From a checkpoint of a small transformer trained on Wikipedia.
Architecture: learned and rotary positions, capped logits.
Training: 120M tokens, 10015 steps.
Each number is 128 + 32 x the weight over its row's rms, rounded and kept within 0 to 255. Layers, rows and columns count from 0. The size above them is the row's rms in percent of the matrix's.

# layer 8 MLP up, 512x192, rms 0.049, rows 86-109, columns 0-95
size [104  95 102  96  98 106 111 101  94  99  93  94 100 107  99  92  98  95  91  91  92 103 107 107]
[[132 111 116 146 155  96 129 144  74 149 135 122 138 125 120 105 108 121 173  98 140  76 165 192 159 128 188 161 129 181 137 128 154 149 131 139 166 145 129 127 138  98 134 104  85 149 114 112 130 145 147 120 121 119 166  57 190 137 164 167 133 159 122 118  94 147 114 115 155  52  94 132 111 142 114 228 168  94 119  93  99 166 120 132 107 137  91 127 165 168 100 138 162 145 121 118]
 [130 116 198 134  76 144 182 152  84 119  80 144 194 106 170  97  98 158 166 111 125 116 159 156 170 121 124 139 176 120 174 115 117 140 165  96 130  85 159 167 145 118 150 157 152  95 148 116 131  68 161 171 125  74 114  88 129 155 103 163 112 114 111  73  96 123 134 118 139 130 147 129  58 128  99 161 162 144 138 130 111  95 148 183  96 102 179 115 182 103 117 154 110  77  95 125]
 [121 138 119  98 155 128  84  94 204 106 127 171  75 165 144 115 126 158 144 109 105 129 231 171 163 101  80 153 203  92 137 131 118 141 102  86 167 108 109  49 150 118  95 156 148 135 120 146 125 132 112 177 110  84  99 153 136 126 120 134 118 106 121 102  88 133  88 121 171 123 125 169 169 137 140 155 148 180 147 186 111 115 141  70 118 146  93 103  56 166 129 109 114 116 139 192]
 [149 123 151  98 165 167 136 100 195 133 164 141 162 174 128  88 126  66 120 118 136  73  88 118 172 138 148 165  83  90 115 103 186  80 133 148 148 134 137  62 139 151 113 115  92  98 136 132  28 122  99  39  63 124 103 129  83 154 164 198 153 104  94 138 130 113  99 133 177 149 117 132  99 135  64 146 107  78 114 122 105 146 107 144  75 156  80 101 185 115 131 150 134 158 140 151]
 [146  76 102 127 142 165 121 112 193 153 120 141 167  91 106  97 134  60 113 101 148  90  96 121 168 135 207 123  58 117 175 135  94 120 161  59 155 105 122 133 147 177 151 140 131  88 117  88 121  98 163 146 169 152 153 102 122 162 189 109 103 116  86 115  82  97  99  98 174 149 159 173  97 151  80 136 127 103  96 148 112 180 123 119 146  91 122 110 111 200  63 103  87  96 136 130]
 [ 99  86 141 181 136 163 148  80 135 139 156 152 135  83 146 114  78 138 141  88 148 172 117  81 162  86 134 143 132 177 130 118 118  50 172  97 165 115 102 103 100 100 120 112 154  99 121 109 159 134  69 136  99  63 156 121 138 137  57 107  82 142 118 164 124  96  97 209 128 113  78 100  90  83 137 150 143 155 148 123 120  88 199 156 130 117 142 119 203 162 115 101 121  89 119 104]
 [156  88 164  85 137 154 154 131  90 116 130  92 103  81  78 201 244 150 132 143 119  36 126 110 118 103  95 160  57 118 110 139 115 168 114 165 147 169  63 134 143 137 103 102 113 112 150 108 135 142  92 119  43  85 153 111  68 141  92 123 156 160 163 146 119 130 118 130 120 151 156 146 180 136 157 149 166 121  76 122 146 131 170 133 117 154 130  99 106 151 146 150 104 143 103 133]
 [159  55  52 137  74  87 146 141  69 153 113 150 135 160 136 160 130 138 109 157 107 115 156  90 129 110 138 141 107 111 125 167 120 153 167  24 154  98  89 177 115 109 133 181 172  84 109 115 193 141  97 155 209 114  90 155 119  89 113  93 179 140 169 138 215 131  90 113  96 148 166 138 117  84 132 101 146 118 126 120 104 144 162 128 133 147  87  98 187 143 170 131 187 163 140 135]
 [174 102 140 107 107 176 103 136 167 116 164 153 135 117 162 156  98 150 133 115 114  73 108 104 134 116 118 149 206 127 175 122  75 185 105  86 132 132 105 118 167 120 180 181 109 135  74 128 151 120 103 160 102 131 118 186 181 120 131 118 154  89 105 125 113 118 179 116 100 153  95  91 133 175 124 174 176 161 132 147 130 149 141 118 138  75  93 150 174 142 123 150  75 134 146 133]
 [170 141  82 154 122  43 149 105 136 135 108 151 135  77 184 139 120  84  83 170  90 108 118 118  56 160  93 124 157  73 149 114 105 134 139  97  86  80  99 147 133  43  81 116 146 119 157 187 117  83 146 132 145 108 118 146  93 131 118 114 160 168 104  77 133  97 162 164 113 151  86 175 139  74 168 121 108 161 113 171 153 101 127  76 152 113 149 117 172 120 110 101  94 131 154  82]
 [167 135 137 102 114 173 115  84 114  98 107 114 167 144 116 144 104 145  99 103 191 178 135 182 160 145 162 134 128 141 145 101 181 120 124 157 190  93  79 130 102  76 173 142  88 104 119 129 101 115 137  98 166 115 127  80 166 102 120 126 144 192 158 134  98 165 107 106 163 108 123 111  86 161  98 161 194 184 118 129 111 184 121 158 147 150  99 134 147  62 174 105 153 109 127 124]
 [141 139  87 180 118 130 129  79 136 146  98 162 134 102 167 144 128 169 114 176 122 179 140 167  98 136  96  93 128  96 141 114 160  96  66 148  93 142 135 134 107  92  88 133 145 166  72  93 127 117 101 130 149 149 149 124 151  93  98 153 147 149 138 105 113 143  95 131 110 132 111 192  99  60 136 123 161 110 163 160 150 134 153 165 159 135 151  94 136 119 176 139 114  98 168  98]
 [156 121  98 155 161 168  80 139 139  89 120 176 108 127 167 165 146 107 129 163 184 148 146 166 151 109 184 166 107  89 175 167 146 127  95 134  83  46 148  98 135 126  94  99  52 115 122 142  83 126 116  94  83  80 121 151  49 174 131 149 107  77 100 124 117 111 115 165 138 111 137  96 126 162 120 183 125 109 173 182 113 176 103  55 162 122 113 169 108 123 121 106 155 127 114 154]
 [100  52 131 147 153 163 151 166 179 135 168 165  77 116 124 127 167 119 149 126  76 132 125 166  97 170  83 154 135  81  76 121  98 203 151 110 176 110 110 111 111 144 106  96 142 107 104 105 131 150 182 153 136 120 126 148 110 127 114 142 168  72 181  78  73 134 188  59 135 115  75 142 114 123 182 184  89  44 143 143 215 126 174 122  89 190 148 127 119 108 116 166 141 185 125 149]
 [153 134 190 153 129 135 139 113 199 191 113 119 111 131 127 154 148 119 131 156 179 128 122 149  95 116 132 140 141 101 110 117  71 177 115 222 129  72 146 175 111  94 105 162 161 195 189 147  92 127 135  97  73 110  78 112 148 104  61 138 118 149 198 141 127 118 118 100  96 146 113 156  56  65 135 149  86  92 114 139 109 128 176 105 122 129 141 122 138  95 115 164 158 170 196 134]
 [110 111 141 106 145 164 142  83  97 116  95 102 177 140 127 143  68 131 158  94 118 170 117 200 101 107 130 141 113 143 136 114 110 138 146  75  65 128 117 134 153 130 185 107 139 143 114  77 169 123 133 154 169 115 125  78  91  81 163 126 106 147 187 127  91 143  55 103 150 122 144 165 178 128 132  57 189 197 105 139 125 147 170 156 140 150 163 119 149 171 150  95  94  84 183 129]
 [120 149 126 148 124 135 117 148 103 167 119 134 167 136  95 155 107  62 130 162 129 113 122 113 108  81 148 147 121 120  81 113 167 171 131 154  82 123 203 179 160 154 111 102 237  86 167 147 129 123 180 137 131 169 156  84  97 181 116 109 139 183 156 160 128 160 124 110  97 117 146 120 152 198 115 115  91 100 136  88 124 134 106 115 155 125  63  90 131 108  85 172 127 110 158  89]
 [128 173 134 144 143 106 113  91 136 132 169 143 172 113 149 127 121 130  78 139 147 160 183  83 138 150 162 134 147 108 170 110 147 105 126 167 106  96  79 126 134 110  59 179  76 162  97  49 137 122  85  81 156 149  92  81 203 107 128 124 139 139 125 128 114 111  81 107 160  93 139 107 115  76 130 119 104 151 117 157 116 182 148  98 131  78 130 132 171  57 126 121 101 113 134 157]
 [ 95 185  76 176 133 129 103 148  54 114  98 141 154 178 139 166  97 159 145 127 120 146  86 165 136  83 140 114 149 162 168 188  90 133 116 140  84 170 179  74 172  85  91 113 197 133 166 109 156 107  92 137  82 109 118 167  77  86 108 144 158 210 103 157 126 128 103 156 103 162 148 109  95 106 137  85 133 134  91 151  95 123 118 177 111  95 157 188 144 107 123 143  89 201 150 146]
 [ 92 165 184 161 174 172 108  95 164 108 189 135 140  96 137 118 168 108 157 118 129  90 118  96 153 165  84 124 137 139  95 131 143 134 125 175 119  88 213 133 151 120  60 113 141 126 109 134 164 145 108 186  98 132  42 122 142 169 102  81 114 167 149 172 100 140 194 111 133 149 106 202 109 161 103 116 149 157 163 161 151  90 138 138 112 131 154 122  92 187 137 134 125 127 133  82]
 [139 175 138 153 138  72  93 131  47 152 153 116 105 129 113  82 126 157  84 133  95 116 146 129  76  79 146 132 127 133  76 143 122  86 129  97 129 127 122 104 100  47 179  66  68 117 154  97  53  99 172 120 138 116 127 100 112 109 130 146 107  85 134  81 107  87 140 123 204 164 133 135 164  89 170 149 149 149 108 134 122 142 184 110  92 127 182 104  61  85 104 154 141 100 143 120]
 [177 213  63  90 120 163 115 109 154 157 117 138  63 176 109 162 144  72 138 120 122  85 174 106 156 176  86 166 169 137 138 137  77 160  64 140  99 157 157 110 146 113  99 108  88 155 104  81 144  92 134  96 130 139 149 148  93 183 128 141 150 110 135  78 120 103 114 118  93  61 107 131 111 105 177 121 127  93 108 154 131 180 109  98 164  75 158 111 104 157 137 119 125  72  88 112]
 [129 125 157 155 140 149 182 146  96  93  68 145 124 128 194 102  78 138 143 103 115 102 140  96  83 155  93 163 143 125 149 140 153  65 115 157  95 183 151 160 115 119 179 138 146 112 168  98  66 135 164 126 141 166  84 130 137 130 205 121 126 125 105 159 118 130 109  94 114  92 107 138 117  98 144 122 151 159 125 141  99 123 165 161 190 158 133 101  37 116 117 135 139 133  88 116]
 [127 117 111 151 129 125 149 157 120 115  92 144 106 129  93 162  88 115 156 175 142 157 116 137 128 186 108 186 107 146 156 144  81 114  97 128  75 120  90  72  99 168 165  69 143 114  78 137 128 125  99 153 160 138 167 174 113 161 151 195 110 134 114 118 132 110 120 210 105 123 167 129 147 119 172 120 101  90  76 118 107 164  90 113 109 155 100 142  58 160 122 229 170 121 137 149]]
# layer 8 MLP down (transposed), 512x192, rms 0.0451, rows 86-109, columns 0-95
size [103  99 101  90 106 107 100  98  96 102  97  97  97 103  98  94 105 100  95  95  97 105 109 108]
[[ 92 127 152 122 126 121 164 152 145 134 112  67 105 142 108 135 149 139  32  95 158 162 152 146 126  97 165 173  79  89  62 137 162 136 158  97 108 133 117 179 131 116  89 155 134  95 171 139 112  88 138  97 134 125 146 177 125 180  99 125  77  93 140 115 182 176 113 107 192 170 112  97 104 131 148 111 127 103 133 142 121 122 166  21 103 118 141  88 132  96 158 163 126 109  97 160]
 [120 159  57 149 130  82 129  79 178 155 151 167 135 157 114 112 155 124  17 108 142 115 122 155  90 106 130 121 108 162  89 102 103 126 128  84 146 130 109 139 125 168  74 150 102  81 133 144  89 182 142 101 155 172 172 124 157 104 109 147 150  84 140 132 112  67 182 170 136  83 127 168 158 123 127 124 160 167 171 148 126 127 164  74 160  95 134 117 123 112 148 119 122 209 142 136]
 [164 104 132 166 104  92  95 161 173 124 176 139 103 129  85 124 196  90  58 154 136 130 128 103  93  89 170  74 143 141 159 152 183 134 174 190 173  79 168 175 157 141 123 113 123 122  88 124 121  93 104 126 134 154 115  59 135 172  76 152 163 165 130 168 107 107 115 113 155  98 106 119  99 120  88 170 112 117  82  98 128 163  97  99  81 142 116 132 151 119  74 184 117 119 165 118]
 [147 100 124  94 137 183  96 158 160  62  82 186 157 173 143 114 119 136 170 142  79 136 132 127 159  96 132  93 161 110 123 116 179 156 173 121 135  78 132 217  67 127  73  91  98 171 173 128 125 128 103  50 126 129 130  95 132 146 139 168  77 121 141 162 112  89 112 188 155 120 143 132  98 162 108  75 169 135 160 115 140 119 137 145 112  90 162 162 128 116 137 246 142 179 180 142]
 [ 56 115 188  68 149 108 149 171  91 158 130 142  96 110 182 190 146 135 124 108 128 120 154 107 166 126 144 206 132  92  79 102 186 140 118 170 158 203 140 124 135 123  67 148  81 163 180 119 108 120 122  80  93 100 107  98 113 129 118 122 105 151 216 124 146  90 116 137 165 161 119  97 177 138 124 176 181 168 191 133 127  96 140 142 135 140 126 107 142  60  80 123 138 173 112 140]
 [ 59 149 152  78 120 100 147 140 150 104 131 179 120 173 149  50  65  91 131  77  65  89 156 171  65 123 141  97 152 150 160 163 113 144  94  98 128  94  91 116  84 120 104 116 118  90 107 106 141 156 143 120 100 134 191  90  80 117 166 181  62 114  98  72  94 220 144 127 114 124 187 147 193 130 148 138 132 114 158 111 149  74 143 165 112 165  80 148 115 120 119 108 151 113 150 153]
 [119 118 157  89 164 162  79 124  96 111 169 142 125 138 159 185 140 142  79  84 141  93 154 141 118  91 180 138 135  79  70 186  97 107  79 122 119 139 111 158 110 130  59  84  94  86 119 108 144 159 164  77 113  85 157  96  68 112 108 107 137 180 154 118 148  81 129  90 150 139 134 133 123 207 132 117 113 191 136 150 185 213 151  91 120 152 159 134  83 178 145 192 134  63 100  30]
 [ 85 158 153 123 160 106 184  86 167 108 146 152 142 146 127 132  94 163 161  92  60 123 135  96 106  68 144 132 211 134 127  98 161 203 149 106  81 126 142 135 165 136 102 135  89 166 141 157 122 114 196 108 139 114 131  97 118 185 154  90  84 120 108 152 166 135 152 128  98  98 161 151 134 129 121 138  56 159 124 166 116 141  92  83 106  81 135 115 156 148 134 138 100 101 104  89]
 [128 118 145 139 139  83 140  83 185 149 156 101 106 170 145 135 149 125  64 133 104 126 145 128 146 100 113 127 105 106 151 143 173  96 109 130 129 136 159 151 116  90 152 154 149 107 118 118 164 131 179 116 116 117 177  86 144 139  99 125  88 152 136 148 196 117  89 107 173 124 100 148 140 158 128  76 134  95 117  98 127 212  89 122 143  94 147  91  89 102 183 226 160 106  76 197]
 [120 144  72 113  84 156 126 106 162 143 109 127 152 149 120  95 123 157 163 108 103 137  90 104 132  82 131  51 134  82  85 130  76 207 138  90 109 152 156 167 129 119 119 133  96 129  90 129 101 103 116 138 114 133 119 118 126 103  87 135  90 176 118 136  61 200  31 126 155  89 159 128  96 205 129 144 118 166  96 128 114 188 159 135 146 125  92  88 124 144 146 166 150 104 104 151]
 [141 137 179 184 117  99 103 128 124 121 119 149 158 112 194 120 115 140 146  99  91 125 175  83 114 138 131 116 144 112 177 121 101 113 148 118 146 109 126  92 144  96 115 101 148 148 172 111 153  92 138 164 121 239 106 151  97 106 105 158 130 128 176 130 164  99 155 148  89 118 119 164 110 125 128 102 108 105 167 135  94  85 156 163  69 113  74 110  73 168 150 159 124 120  85 148]
 [153 134 114  72 109 132  95 165 112 144 136 122 128 110 124  90 160  95 165 121 183 119 178  61 177 101 129 103 160 180 181 163  83 160 118 109 170 111 175 112 157 128  86 129  87 126 180 111 104 128 166  98 155 146 147 135 108 123 125  95 147  56 147  70 183 112  95 102 165 135 175  71 150 153 168 116 157  84 124 145 105 122 147 105 125 112  85  51 156 127 121 137 159 173 115 118]
 [135 122 127 144  66 149 181  98 104 104  81 156 106 158 149 137  60 183  96 137 172 180 120 147 114 114 118  77 128 139 120 151 105  97 154 110 160 101 129  88 139 131 174 134 137  76 129 172  99 149 157  90 114 131 139 125 121 107  44 141 127 119 136 118 120 141 146  71 167 136  74 122 138 112 133 146 134 160  89 106 164 195 143 143 102 140 134  77 156 105 169 105  92  97  80  91]
 [129 147  99 132 173 103 102 105 162 139 152 114 126 162 104 149 216 169  81 107 149 112 125 118 157 109 104 130 187 130  91  71 102 124 149  99 124  99 152 149 159 167 118 153 115 142 123 133  98 101 121 129  95 141 170  78 205 147  67 132 163  63 135 140 176  78  93 159 148  96  69 108 137 128  96 130 116 147  82 122 101 123 108 157 170 135 115 178 134 151 169 134 116  73 140 189]
 [141 183 126 123 159  81  82 149 123 117 106 130 143 141 125 111 119  75 159 123 164  79 109 124 127  91 146  73 149 105  70 131 119 147 186 132 122 104 103 112 156 142 190  88 122  94  73 183 143 107 133 211 103 176 158 121 147 190 153  87 185 159  99 149 144 145 136 119 159 100 155  92 104 158 204 131 140 149 139 127 141  88 101 120 191 122 115 174 135 135  87 113 202 131 135 166]
 [141 133 135  96 134 114  77 137 198 163 149 113 104 133 127 171 192 119 117 178 135 105 153 100 161 121 125 135 164  96 109 153 174 135  70 166 176 114 116 135 115 130 100 123 136 133 140 188 120 125 139 164  75  92 136 141 144 144 136 145 151 102 118 106 153  61 205 194 112 166 118 122  69 124 133 176 102 128 152 106  96 115  84 108 120  98  72 103 131  85 119 183 155 165  31 146]
 [ 52 136  79 137  94  81 132 105 118 108  76  92 173 175 108 174  76 173  92 136  93 131  68 124 149 129 112 178 140 110 137 142 179 118 150 141 147 128 136  86 122 112 159 124  92 139 129 155  60 135  94 115  80 102 134  93 133 149 125 137 149 127 158 158 171 161 124 106 144 143  76 141 167 187 108 102 160 128 131  89 166  54 143  94 144 168  83 170 153 144 155  99 177 154 147 203]
 [ 78 140 115 111 113 154 116 230 135 164 103 165 138 145 136 142 152 152 126 123 186  89 152 151 154 149 132 143 148 109 138 214 129 174 134  62 177 135 121 139  91 119 173 115 143 117 172 199 158 159 160 172 106  99 170 135 145  74 137 163 145 150 124 135 133 151  99 119 139 143 131 132 131 173 107 135 171 152  99  57 110 123  76  99 119 137  80 143  95  82 172 146 156 104  97 174]
 [131  88 123 134 150 130 135 119 166 175 100 111 171 132  46 142 147 111 148 142 124  89  90  72 125 150 165 121 157  87 114 121 158 115 150 176 139 112 100 131 151 142 135 171 103 163 132  99 127 104 162  66  76  60 127 131  89 180 141 115  76 103  96  74 136 121 163  99  75 105 143 100  93 142 108 119 109 132 179 153 197 210 103 160 144 144  99  80 123  77 132  93 153  79 137 150]
 [168  40 135  90 154  21 135 170 109 155 141 129 151 106 153 134 133 182  60  44 132  96 156 200 108  77 162 120 180 149  84 125  41 142 138  93 104 169  92 193 188 120 134  93  77 117 127 128 145 123 101 129 180  97 199 111 122 131 124 152 100 151 188 157 112 183 169 102 121 104 120 124 142  94 129 155  88 109  98 110  93 123 168 122 144 120 132 169 114 144 117 162 119 151 108 166]
 [141 124 154 127 143 170 138 139 162  84 111 131 122 171 124 182  78  79 153 155 152 172 174 125 126 142  80 139 143 114 143 134  76 149 142 128 171  75  98 159 120 147 124 174 152 104 155 101 155 177 101 157 136 127 112 207 146 197 115 131 128 123 157 146 152 182 140 168  61 141 119  89 127 157  80 143 165 118 142  85  83 148 111 126 170 119 111 111 182 168 107  95 145 161 122 180]
 [228 126  76 140 124 113 102 150 145 112 118  90 173 140  87  99 129 156 130 102 109 134 119 148 142 137 104 139 136  83 190  50 118 118  85  41  86 120  87 156 180 133 114  95 127 162 126 169 128 140 140 127 120 117  77 130 126 145 154  49 136 154  77 139 140 157 133 136 126 129 120  82 159 154 165 124 154 180 162 196 141  49  79 121  65 169  98 134 139 185  75 113 139 137 178 160]
 [153 108 124 129 175 103 137  91 171 107 137 149 108 105 114 114  86 176 184 205 146  91 139 158 171 157 132  68 152 119 153  94 125 158 149 195 112 110 173 154 112  36 164 168 163 140  69 128  84 115 145  75 154 105  86 112 106 169 137 140  77 130 154 120 149 148 191 117 102  82 162 103 118  91  96 144  80 135 112 114 113  78 115 120 133  68 147 119 156  74 122 122 116 123 100 109]
 [ 70 190 123 154  64  94  72  87 104 126 104 127 133 142 177 192 182 106  89  53 142 119 145 127  99  79 139 165 127 156 176 130 118 133 165 177 156 154 112 129 123  56 116 166 110 151 182 147  94 146  97 177  96 185  87  79  79 150 137 128  64 107 167 148 116 137 102 125 138 104  52  88 125 149 146 123 117 145  94 175 158 177 117  77  76 141 134 149 135 152 126  98 115 136 105  76]]
# layer 8 MLP gate, 512x192, rms 0.0496, rows 87-110, columns 0-95
size [102 105  87 102 106  99 105  93 103  94  96 104 106 103 104 101  98  94  97  95 102 109 106  97]
[[101 130 139 155 142 169 153 132 177 153 116  73 131 144  57 155  94 124 167 132 178 116 157  94 174 110 127 133 153 156  92 107 120 180 107 110 193 105 114 122 179 182  98 172 111  74 116 172 157 122  71 144 102 161 118 162 172 182  65 131 144 126 113 159 126 129 144 128 139 125 121 103 102 148  92 167 195 128 161 134  75 125 177  96  74 159 102 188 147 122 145 126 166 177 136 171]
 [160  90 144 118 120 168 138 150  94 114 145 119  60 138 147 175 135 140  90  68 143  74 106 165 108 141  82 152 129 168 104  96 135 167 169  91 119 161 144 162 156  94  82 124 164 165 214 131 129 135 163 193 119 105 160 111 103  96 123 152 148 144 156 177 139 149 124 128  70  93 133 109 138 137 132 182  98 142  89 158 128 133 195 140  83 122  97 103 128  89 164  99 133 106 118 110]
 [122  99 145 122 123 147  88 133 188  89 189  87 158 106 168 124 161  87  73 116 143  89  78 111 115  91 125 166  69 144 146  81 132  64 106  60 125 152 150  77 218 124 135 120 105 118 107 130  71 143 117 140  87 138  92 190  84 102 138 144 149  75 110 149 141 126 123  95 194 143  85 187 118 105 119 137 142  88 147 151 168 149 163 151 108 119  60 111 136 123  77  90 130 139 129 172]
 [129 151 143 135 140 143 107  55 114 146 130 123  95 117 195 130 167 119  34 153 123  88 127 115  86 192  69 120 132  74 150  83  99  91 105 112 101 161  95 132 164  98  88 101 168 155 176 100 137 168  79 147 144 154 121 150 133  99 106  62 174 119 116 148 164 146 214  92  94  89 106 130 144 162 102 134  84 134 168 163 137  85 140  68  79 142 129  96 147 162 101 122 126  83 116  86]
 [138 160 130 105 149  81  78 126 136 106 178 100  96 134 215 122 126 179 158 136 150 144 157 143 109 104  66 128 105 171  83 139 138 122 129 121  74 105 106  86 162 133 121 116 163 140 150 155 103 131 118 176 152  97  83 106 129  92 111 102 136 132 180 115 133 167 104 135 158 131 160  95 204 186 169  86  97 155 130 106 172  59 131 151 147 124 107 111 141  95 165  92 110  64 206 135]
 [114 120 128 137  82 162 119 131 201 105 153 109 114  34 115 142 148 123 108  94 150  73  59  73 143 134 128 123 167  89 139 129  57 105 135  87 151 216 168 125 157 105  95 151 131 133 112  79 115 212  93 144 142 141 179 127 165 120 108 110 144 139 164 145 157 119 167 137 115 140  99 161 137  89 115 122 125 138 156 167 117 142 123 163 144 117 138  87 137 247 118  99 175 135 101 153]
 [112  62 198  76 114 134 109 125 116 142 143 172 112  81 156 110 142 152 129 127 150 109 158 184 102 137 171 134 106 150 101  96 145 121 169 202 203 125 153 172  98 113 129 166  99  94  69 125 100 146 155 113  91 148  99 105 162  44 149 173 132  94 150 123 114 141 121  28 150  33 102 133 158 136  98 155  42 106 117  69 161 138 132  84 143 156 106 129 182  97 148 182 189 152  90 105]
 [131 153 136 126 161 133 119 116  99 129 163 147  86 145  89 143 185 150 123 143 134 106 163 149 123  81 161 123 161 130 139 155 111 100 130 138 113 166 206 155 158  94 161 156 189 158 104 146 199 104 184 169 128  79 164 152 149 122 124 170 119 147  91 104 179 114  87 101 139 148  83 122 123 119 187 161 117  96  84 119 136 122 122 102 162 163 169  79  97 124  99 155 202 144 138 134]
 [ 75 150  98  93 103 138 107 101 119 129  75 147 121 135 157 171 120 168 133 123  98 121 135  88 150 184 114 132 185 180  94 107 141 131 123 178 119 153  56 133  93 169  92 161 210  83 117 147 102 143 119 125  96 150 105 121 129 160 139 157 184 151 143 153 154 130 128 184 123  91 129 142 132 145 115 144 155 171 168 142 116  96  82 155  67 120 106 117 173 163 126 106  87 134  99 108]
 [122  93 109 127 161 122 125 108 131 166 155 106 123 127  81  86  79 132 173 137 124 154 147 127 120  92 148 142 105 164 121 139 127 119 101 130 158 108 160 154 171 189 152 152  71  82  90 118  84 137  76 129 117 103 111  79 127 195 168 128 139 119  53 178  76  72  81 149 130 148 143 151 110 106 158 130 132  93 144 125 131 100  92 122 162 177 155 185 202 166  71 146 102 110 143 151]
 [123 170  80 134  80  65  88 100 108 144 109  65 210 115  62 126 128 138 105 213 119 104 111  86 109 132 163  99 101 105  97 153 106 145 119 104 137 178  86 171 101 137 151 131 134  88 126 153 112 117 112  62 159 154 117 138 106 180 157 112 143 101  95  52 159 156 133 169 146 147 150 133  93 146 143  78 128 158 102 117  87 171  73 104 106 173 124  58 120 145 214 144 141 148 111  96]
 [102  32 186 140 110 137 114 169 128 130 128 104 133 160  95 164 105 109 114 142 142 118 104 136  94 197 106 163  95 163 133  69 128 136 152 167 133  99 145 164 105 112 155 133 129 140 155 121 169 121 111 105 106 121 144 157 198 175  90 168 186 140 147 181  99 154 141 106 109 144 126 179 151 112 136 175 130 189  78 113 148  53 105 116 185 154 161 148 156 144  52 140 138 104 133 128]
 [121 100 112  76 155 104 113  95 206 124 165  94  90 153 150 127 164 121 156 145 101 140 178 158 139  92  96 127 123  99 106 129  73 149  48 133 147 101 103 104  99 171 114  96 149 180  73 109 141 147 140 157 117  97  61 152  81 154 155 102 138 115 164 122 146 115 164 110 109 120  68  71 151 170 199 186 160 133 157 146 168 119 164 102 134 123 122 135 158 112 108  89 162 181  92 185]
 [140 101  95 145 181  98 127 134 185 132 159  61 137 167 172 178 125 113 142 160  77 116 101 138 113  55  93 123 106 150 121 145 138 114  83 121 116  85 127 102 127 142  72 155 153 117 125 101 139 109 137 110 127  92 122 139 103 153 137 150 129 149 109 149 102 115 101  83 163  84  84 118 174  87 136 159 129 165 126  69 176 109  94 116 117 106 111 106 116 141 101 116 175  88 146 166]
 [154  78 122  88 152  49 117 112 181 141 128 110 105 110 117  95 167 135 111 181  94 140 177  73 186 151 127 143 182 104 106 168  96 141 103 153 125 189  96  73 116 170  65 139 144 173 170 154 134 134 110 114 100 117 163 110 139 128  98 155 133  78 132 146 169  83 165 134  97 100  88  90  97 128 166 142  75 130 126 109  85 134 107 107 149  87 103  85 177 121 174 118 108 158  81 164]
 [159  78 142 120 101 132  91 108  84 141 179  96 111  63  76 152  97 106 105 116 153 105 128  73 142 154  94 165  98  76 106 203  46 151 156  84 133 214 138 149 149  90 124 110 156 118 147 106  99 180 117 125  81 120 151  85  71 187  63 103 147 140 122 137 147 204  86 114 112 118 127 101  99 135 164  99 139 139 137 100 122 137 116 157  88 136  71 133 128 128 108 107  99  96 145  87]
 [ 84 108 172  63 104 143  95 190 130  89 163  45 214 154 138  98 109 110 148 122 131 156 100  98 172 152 112  81  88 128 115 163 100 149 118 127  52 109 112  83 134 168  84 108 155 114  50 162 176 123 119  82 127 115 110 165 161 139 127 133  98 108  63 141 188 166 154 140 151 163 181 179 141 138 162 134 186  88 154 133 114 101 132 159 169 166 140 140 158 111  38 125  98 152 138 113]
 [153 111  71 105 125 121 127 106 117 175 177 138 145 147 125 123 111 151 149 153 158 131 193 131  95 141 108 102 112  94 111  81 191 128 103 159 165 142  95  84 101 133 134 148 138  93 135  71 116 136 116  72 135 114 131  94 177 130 120 170 131 144 149 141 156 191  89 100 168  76  92 170 110  60 119 194 155 144  99 167  92  91 109  93 158 136 141 114 154  94  97  79 117  80 107 125]
 [166  87 139 116 181 106 142 123 153 140 136 127 128 105 175  87 152  91 114 119 123 131 173  82 104 199 137 149 118  68 113 157 120  97 132 106 156 122 156 145 132 144 130 117  76 108 125  53 130 176  88 149 153  74 149 100 137 149 126 118 144 168 177 112  89 189 109  66 166  92  88 116 158 168  88 190 125 137 116 145 118  83 147 104  95 161 125 136 129 181 135  92  76  73 109  66]
 [196  77 102 114 116 103 176 110 123 148  80 162 148  56 111  62 123 144 121  74 114 156 133  70 128 205 118 158 124 123 166 122  97 166 109 116  86 143 165 217 132 105 125 184 165 151 122 137 138 140 149 146 170 131 191  92 133 155 163 112 111 168 109  94 154 104 120 133  93 150 123  91 125 144 120 143  87  98 132 193  69 136 129 161 146 139 143 145 113 192 112 175  71 104  67  79]
 [127 137 136  76  92 139 156 101  88 156  89 118 149 112 122 109 102 117 198 171 151 107 130 106 150 154  84 150 192  86  84 131 119 127 176 126  89 126 152  94 115 157  94 111 142  79  73  93 138 146 118 204 164 159 173 144 109 142 129 165 101 117 118 143 143 184 125 142 121 114 134 172  77 150 132 106 171 146 105 103  98 119 126 122 154  88 115 100 217  87 134 172 146 112 161 139]
 [ 73 142 145 100 110 114 105 132  97 129 126  84  87 155 108 111 109 153 184 149 120 110  83  51 135 114 131  79 181 171  72  91 106 104 109 164 126 145  77 102 122 174 150 121 127 156 119  96  88 119  90 121 136 184 101 127  37 107 143  75 178 123 106 115  76 126 109 101 114  61 106 131 193 113 137 149 159 115 117 116 115  97 121 201 143 126  53 193 106  96 113 166 159 153  53 134]
 [166 145 113  35 157 134 125 162 123 146 181 107 170 151  96 117 107 120 134 132 123 103 121 112 148  59 133  88  83 120  69  93 144 161 112 116 155  69 145 122 144 147 130 156 140 115  85 116 109 121 156 121 145  57  72 115 133 136 218 114 115 110 100 128 118 167 145 114 167 138 131 154 149 146 154 109 130 129 139 101 152 111 123 113 141 141 145 150 168  43 119 188 104 135 219 155]
 [178  92 125  87 105 129 110  90 147 175 185 101 104 131 111 115 108 145 147  50 143  75 115 126 129 104 137 105 165 175 112 129 142  79 211  69 183 105  72  89 132 185 147  75 105 115  95 124 138 158 132 146 112 136 139 134 186  88 129 138 118 118 142 139 115 189  71  92 139 121  47  79 101 119 144  82  60 135 129 121 109  94 176 142 114  65 130 120 171 101 155 188 145 129 129  61]]